config.toml
num_hidden_layers = 11
hidden_size = 256
num_attention_heads = 2
num_key_value_heads = 1
head_dim = 128
intermediate_size = 1024
vocab_size = 2048
hidden_act = "swiglu"
norm = "rmsnorm"
norm_place = "pre"
norm_eps = 1e-05
positions = "rope"
rope_theta = 10000.0
rope_fraction = 1.0
qk_norm = false
attn_scale = 0.0884
bias = "qkv"
tie_word_embeddings = true
parallel_block = false
init = "orth"
init_std_qkv = 0.03
init_std_o = 0.0
init_std_up = 0.03
init_std_down = 0.0
optimizer = "adamw"
learning_rate = 0.00127
beta1 = 0.9
beta2 = 0.98
weight_decay = 0.1
lr_head = 0.00516
max_grad_norm = 1.0
warmup_steps = 257
schedule = "wsd"
decay_fraction = 1.0
decay_shape = "linear"
final_lr_fraction = 0.0
batch_tokens = 65536
max_seq_len = 512
doc_mask = true
train_tokens = 397100000
max_steps = 6060
dataset = "wikipedia_en"
Each number is 500 + 50 x the weight over the matrix's rms, rounded and kept within 0 to 999. Layers, rows and columns count from 0. Numbers have three digits each.

# up: layer 4 MLP up, 1024x256, rms 0.054, rows 34-42, columns 0-255
# down: layer 4 MLP down (transposed), 1024x256, rms 0.0465, rows 34-41, columns 0-255
# gate: layer 4 MLP gate, 1024x256, rms 0.0564, rows 35-42, columns 0-255
up34:572512406550506562464516570501465594502425510510540480447553466612489470528525435503553513412440631417463462514461510528519489497524540447459524492428478522531492459517439519536496556508461515452451576534521519483561550536540546523449621576448558508487472504457464511555537488549496545520464503472497544473449447467451458456477541560434429515526478472485514500533466509488529545435422583489472536448553561499519434552558506464481429426387428443491546545540451474473476564407427512560421538527458573477400484526471520471443430585498498517553522526467539568534519505477591429523472621541542388440406494511475469471497541540493466554500513516548418461511573509481505535563509484466520469526446467463592420532577528506591470452452480468480550532567407568456447450470452471
down34:488506411465548517499534459519495542502512482460436471568547505531539587523546497483594487530548568466430406574491524471504514455545615436476491590404412428534438442585509543463535476606484508505484442528549540550494451458591482506508550512484532410495483495464468542485464557457498515491419529500455488519517514466531496451446447538569523478545538572570489473546487427482459471494581545519417509476504613498619592535534519535524512481539462524594515559499525504481435476494469506502495494547573580500412505544524558485488526573458535445465595514542480500498555574415592537473532500497607493459410433567468460451481413533576510542512485519458472504507494490471524612489502474497576460552492558494472596475479466588565477499522417467534510362473454541568509597567411483
gate35:489581520505425497503463484492457476567531549458594527509418628504453528491544464488428443536472453524622384480478566502507508468517503496494584505448472448515574535423501552467418480538471500437521518505577548533487485501491562546478456454450617469470534503506587468456480497512525577501427553531442533489399440399483585505488549499502508459456543490471510449534557422485474536543499545478502474399503489480497555463490521576532512519516549452452514491529450540566499510534510392478537519512495490437559453517530535473543527513432566421474481482494486527370500571563547491491557460559454415532441555485513482500513575564503479492464527525510565508443469428445515513563477436515433529449567472440519535514488461445494475488502495471494506432488451598507522558597485482
up35:456485466501587466548446460532460485570499539494526472506418468535587508500498519514421507526456433453423451515541394523476517551450468490484512560528490588526479552418499528556464440451560464463466490534527514458458468498546461414485511485508519480462460523460502450495448476459447529550414442414540505545513450530419469601584469526476408401583549465577493504440509560514577473555488408499417516468608486510545459468443616578505430472460531517552558515525549580575545612507495541477502519551428530424567524483476567579415528442558534554484488443500444477516602551485490435467494474531500492511623406552518475521469527505475553526496521577518474442448545503507504559484467443540487474473469541500453488528507466425433445431416458529491448493519455473533506536524504486
down35:515508580494455570456424495421537555533466440520472551502548513527431450428503494440414433482477457614521545513485521437467564496466512453483603499503479477496549520369469511428517448489426468438543420541515497560527554452513570448443481493447555515529562457592488468518456405534471521591526481422533511481446517465460472570603536570665519482484513517366534459515548539532469428522502537472571535493528494504557574504533494438498582516572471488509410483486515501465430440432504438561481495491462494518482513519532468520484544549507536476527584493375466535456547445446476486532497482514534527498477464463476493484472504532421509414454446530496483462432382516474579542458497567481564392468464478544580463468505455527527528532584485477575583516543586453487402514550542484
gate36:452556496542503489528510555508525475562461522517576506522602516395520400543421453488604498546561427460529473460512530506548524437472508479481416508507544545477435428526498452530475527577439486463439494445470510549451503532471514564486461496510434462499510488512545505477560516529497537483546581467521577469477409560390488506538502503507551486528541555496483497445437498465535464475489472517498590469497517548577496575520393511509480434537496473525501474463431565516392487461524509452498493517524474429527540534547522464491555433367530487471431480442569535488498482522449584536580494453551407651477522440483374462542381569521470453498520516500584525468456487503513438503459501480586528516569530464549493525462504477429514461503547513477534466418473458446491447453499557
up36:440519533498533475468470502481404454478455565516494448386490547548441514537449392529542553488594521622508522540456596456491575522494464505484489467546448583424626463534440531528604503449513502513502498506449512457515415452470442452483457494510507484518483546462453520478440509443548518486488521444505492523550477613472520422559446561473426489501585507578520493426521518476479509597453537436486518448510530392601494549525498498479487492541517489485528526480500393458500460464484468537549522487449545502500461546446512453572490494485485571559484379453454468511506553509509556507503508457505433516478425498422555600552579562357481404473455484429517525474574522463499491498501471565407506520538482467548534502546457512477478491529542495440434484413559436438469508577505511
down36:458497517388586517468420528513522484552510534429592451493419447460511542515605473460475535518459490408537473520573410511498454512563482527467552595484561382479514529538496533442482488539495501598555496604478508465596538512469519609467552526541497516522519564450559437525538512477533498516546467468497508502393521416573529500416415481452450556551538406526492558553551517521448539481402488522466543515562434521432533407544450531518472438455446416506509435546484420471597511554484517539590536486477525504485513446459506437521531491457462592490519484487562540532560482502502422572444471489542518532526512511511543525554522476481524516479534528565413509464568559474439475475498517590568491523478506456489520569457436586503460514506525488557476506536532579535507461539546561
gate37:488477482492478490524493539493465494548550511443539435502522556508545577462583465473560546567490558486477485433467544559503534532516515497589549483488439650470445444580547547491531494576536513477524456539544536506446414518395506419541545422444481499577582434520497476409496522486519518548597430479469487481500565449539445503498548482454462516568459480516549464491455474482430570505593455457579585437457606539535492466531532524402593499559514481394507519482476438562579477594589571484506445442482623453464564560452447537534523526464500510494522470524458516435527451529452487462480517474577422498497397502565501554484448586470446483478476460466611466517448495506500460487441507523558589530518493425458474500401521477642579451476454622457536546497598521524421458361490488
up37:544602520483488451524537514614471539499464447479539488387522517481525404501566523540527415446456486639590454434506385529547511370496510501500625555510532546432480595469520520484531465495478505504557501528576587494528584504486453490550535448421547445521488524424483487568455522531429512485491478523469477484565479455453520548392498565450477574459503503475580535522487479526536565519425551483602482476600552512475523497541492462523488512458462450519602525503483475545507496524486480498463425459491537510467498509482462465447571496581401500507577483500550631540487458387549531553466477408453588531572580518633490419492432584587479531487530486451500453435588476536521460460511504576514494391560568476524525588431542457561453528512505440465505378566584583489530450445441478
down37:465476440421468504549405471407522484508603539566473464674497501547525468554498424469516526469413489511513532454422475521550470500609465475461373500583605518484494515442537491392503512529421511478480589536552492389491465518567506505579530570535540405535490450493449484495475570488468497511531536507430460495569554519413454450473499507517491415485473492504466513526525543433576522445546518497495566499491481570563557523554515557377551493516439642495485614514476424470492485438441453488409569610539425495449528576472439531419410512355485477455422453384426527508574518462624566505516515464497539525488464499440536407429467513507493422544477504521533568496399527497561547446484588472533516460451474527427520518521517497538599464557562516518528444525506535478512449536487447
gate38:461459572472432541429542422496514465440509540496508484453490473464467455543467574492541444472482435501454476450442513550545580538477587524498411507570454482552500491457452458474528549585536539523477461472458375496489541463495519492483502545518395512547484596443503414607525493483447477529495450515557522470461546427462473540579433509438552546454460569508542559559448451443428470522463482489493526429504501502507520498586476503517449526447504576518487506524483493551525530490551455572499492457445444600618462491479519458470574526515557510482497489493458581474541490422535485494497522532483464567549528486521470465499536469524553495502543476540481403445438484558462463496441515464522539556649428533493525542491503472491477473508536556509539432543524549507451485456447460
up38:550568574497551511526461519569515521523545553474498545511542450497535454514491471474452490564550498423388434544488428471454534522460454532570450395489478427471533506420490426434579497477449481507512480543481577408560472520508488530524478507524564545548461416524547503554503529505514547541469465523498543450462472478430496431500415421480576487476488580550529522449522478545525472571550564536510534487567487459554449491526646506613504453569498516528500433478471580431512441509451429533602498506565520524503609547469514472490421530386440485497519398408522544469522549531559486569444458485423525538482523456487534482560510487547520580570486582513578493539516538452466504491528512512444479542472581433448399438409471573392498434406468506407495530515519505537407517528509437
down38:479529442481521456489503448487432537528555558489484532453480480469505509470550527417539427509561525529462613496484458510573497528456463520629549512432586508464410514492452468551518521562513526548513474492550571453517446548457461517452539483454554509509503434483495467423478488486459556546548598443549491461526586554564504451468566560508574511507504491418462505524442503505554442492487554486512501624513500493546488473505473413516452533530529493493513524589423482422505487644524469455521475441672496415433573617534558464442475448540505524523574486612465473473522591470501518579492486512475442434428460538492482553494446464506488476462490502544486530427483523506497578490510481477466527506512422540497511591505487460566462518464487402424448548487477486469465567595453520
gate39:587565529443556480477529500536507498532469453490452505492462599485481514539509484451415504544492521450531421493576419492496498554489503522665454467390508535441538474451486517386537484533544418488468487417518484465486420545542483506511499574610519460515604454465561530493428553516534483508440553455490466579392490497506397508485514449549527610514470584473505576489519392497501494417532556557474507533485510527366594520603487501524515443576491531452506511484391509468391637496465636555436434432516425482579477469522456438375492562480460516525507515602438481428507548568483520412466504505498404507460563404462569470492433518596542530502531543533620485505431523495574488547586527440527541556434461577505442512498490562521469479505428425480489556482537528470482480464607510
up39:532509438599549502503486493359506519543505446465537540589608459499511456464530405499488365570584507520516410475549438474579509598493546577489473411523462413502411615456445401464636483502456552499440518509615574490464479521530409522525567503475595482507518454543565541590478521510492491403543446561549503434539475542496448492448514504532518467477478471431385480579601471512522451487452472529551485595558416523456538505581431480521561478480465498540419541484426490489506488419501479498548463427487455489470503530528470524414428488384492448507459554507489454516464586506528341457455379373501556598557445384516453421500494439481498457498588464474503471508515489528514503465481547478487450457552383459522492488456525542493524586448500536500496509515587465444524558455447455
down39:501515535599509549457419467444594540493468413540470445567537410519444525522522509451467459468464565414564471558393494522496541402489460479472446527514478463494520561522498368533555516385511593397458420459495490513505490480517455493527485469483533408521460506529553505606546517473495512478491469567530469449428427485493635497512541489496465523500494414494541503481497481452486473450546515589478390516511498348467482542515466442506483473464431511464440519514521637492501358581541542504572505490476385525514510465607464520434545475603467440490532496511574498514533459512439633463544553491458525470546527476523552508519447612558523511497408399510417452418529551319484433447502572538484420476423581451524481494474498523440513544542577572518485552466535496516463514515508501
gate40:604566533597484456495443467622525551456430467540517502609424480442393432467469537480568440490664392553486541461505524536536537547485448504428428412481514580432499518480553554547532520552499516439586479545635541463515533523549441495548429523564484421521481583482491563587556515541427532538539465468591462563508413431492450509563506550498532413523451464615536458451465578476451577532479484574493489453494509571506487413487462386514499508468465499549552499445463406538525514552517622508460514521432534562511491425506470652503359555573460511485531618599468506505547534458499584517544492606540529484514513482540501557529488605394479477490611557420501439580543548480581564570476454562526490521471487636422527562480507545539550578466471489528522453545590527476573583529553449
up40:496471599589531527567523524505515573559533615572490481454410420508626522489425460472469444486430487484476491436519433411480418471559554415477519382533564516528566516475531479544502551464520437579519515468505413427476515473607432604547523464479410486480375494464534390502533425517484457593496652481513578527503414556600543502460518481490514520487582548519450525410574566488611502488440484465404507554580526500546524547533556471602529565521545496444522501519498479516562500506536487509498573465468477474489546532598454502420571461483408454414505449435464451492466509429471477489465492478621506515519542560493364525471486457394448522505417488511581562569538528421533508521479461491512480447571494475554486434493491550589419506446437467559527442449479538514457375488493497
down40:499568645530501511501498516508551556554530479444477478443536465465559450420443498505462445448462487494533489566531468493477543516569528508577367472561488490545489532441430496525473465513484474532450454514493496535454547539460601536542524545517536591480474518406528519441595478483462510519479580498558414534484506446470500513466403489517420466529475518545469439408437515570525446495565457475447476567453538511598489550476450478510497503551439470479460475543495462444537493413499422465473532484530406474464529596475564430479413568528474436489515533510303499496487585475452490517438591503510437380546456453463499510484550346549490486528408586567491610558471534523520511529498423559463499572472482415571526488550504441558565502474556589585514611501511537493498552584489490
gate41:466543513458479469589464571530542533489509452525505468451440468669443402493430535530515482447540547528458485602520505416568576509504374466579528537453456463534491581483467578540472438507432504537542473602611467516456379532478507439433529415537493430528529490532530477493455512458509418485422529401523489467462487482564500532521419518549597510519421397489542490549554464528425535556474455431515435529539480513500482458381409460555477445591462527593550392426537466505534493518507514470516597504599535592563512506455488567508439474461572553494536490481477496521577494438546453463468480494532503462483454483507590511432496554465474543418511469452560580483519586511472485568533500562442583453526488516492532498540620491520498479519508486481562569529557483523545399502502503
up41:423477501577453428522513505369571499491559468480416560446518461460366417555588480517514427478478493563515486394546514544426452467462521461391439531575507472458533414467484413500496474458505446460513504508486492474498451592559545465556461551548512446522479434556481517545469503548527473505537434495507505452436550478539480411470444446499471479496418476496465527582525406498477510470475508451504507559480402518414527535552400543545535567466517479530510495541503423571557567508522585513519506512459455389526479469569490426463509516402539445437489499508491603527497550509446473501546496518497516571484499472457555442541513530478457470508533551442475472506472492499533491572541418507529491553539440443506472570577502474534515557413554466534506508558592515337485524603400458
down41:469536452513554520483565578431520439501509493508476570446431400435475563486516480546554486497433557503532447531568574455457463545485506507537502451498601497488547492460541521426558574430554570490548493428533431520511513469476518452469525417409426537478519533458409474529496525497570569450463388483528535562501553535504432443508539518595569494581581458509548511554534462487411417465494458477474455514492508508465508490495515481565447449524548453472526573562467499451549464487452496522451487471436438531438552491592529454508506438632414504434524460420397419539592506557516481418563633435491567517499506514545505481421501556490479582596505499479521441471549465494438517518392492527545538487479487493490518653483476632428443436529451513496527446518522477497486568389527508
gate42:462499451567470462558520516441548412537444467415472499445470430502500447519453519513526569404499501530548433434382455448452608557458454460493464499489455516476535400480566554496529527549545562486611460486540543422478548534499471488439423456513515479521417434497453453616542436422533462520477454464594408459470587460532523483530456551527508541456472479520386468542541448520487459404536496559495493469474601482420516545482466553493513487538559500492475502454447482458554501501510479536554600563508501555513545559458397421464534476493494453573460507590439405507545568495506538430462518470503559601486436519506511491435523447461503492538575551499522480534569341587527452495484445512522502535587573570540520586590427504516479486593534466439495512533481473538410540598502537
up42:456489516480521499451453512466445500503561478573421477504446523471560645535450514440488463545422543519489483515524517441487505539553518503573576530520485463563567608425446539511527564556473516523447563465447497538445439512470529488490430459500551549431504485501535417487557436542537499442488426527563505556468543391553552533546393530493465596483581527497471514518540570515467486525474519470469423519428504481532459505535445515424499450521551509441407383522493581524533531440570487407456485536435566562554546554484626477390478604533507454435465514492438566591466478505407454532593548409542560505507452523498535474471464580437562483518499539431504523464473399484510505509601497439590420588535570517498503535469455550485572431492555612461490495423511421505486407484528523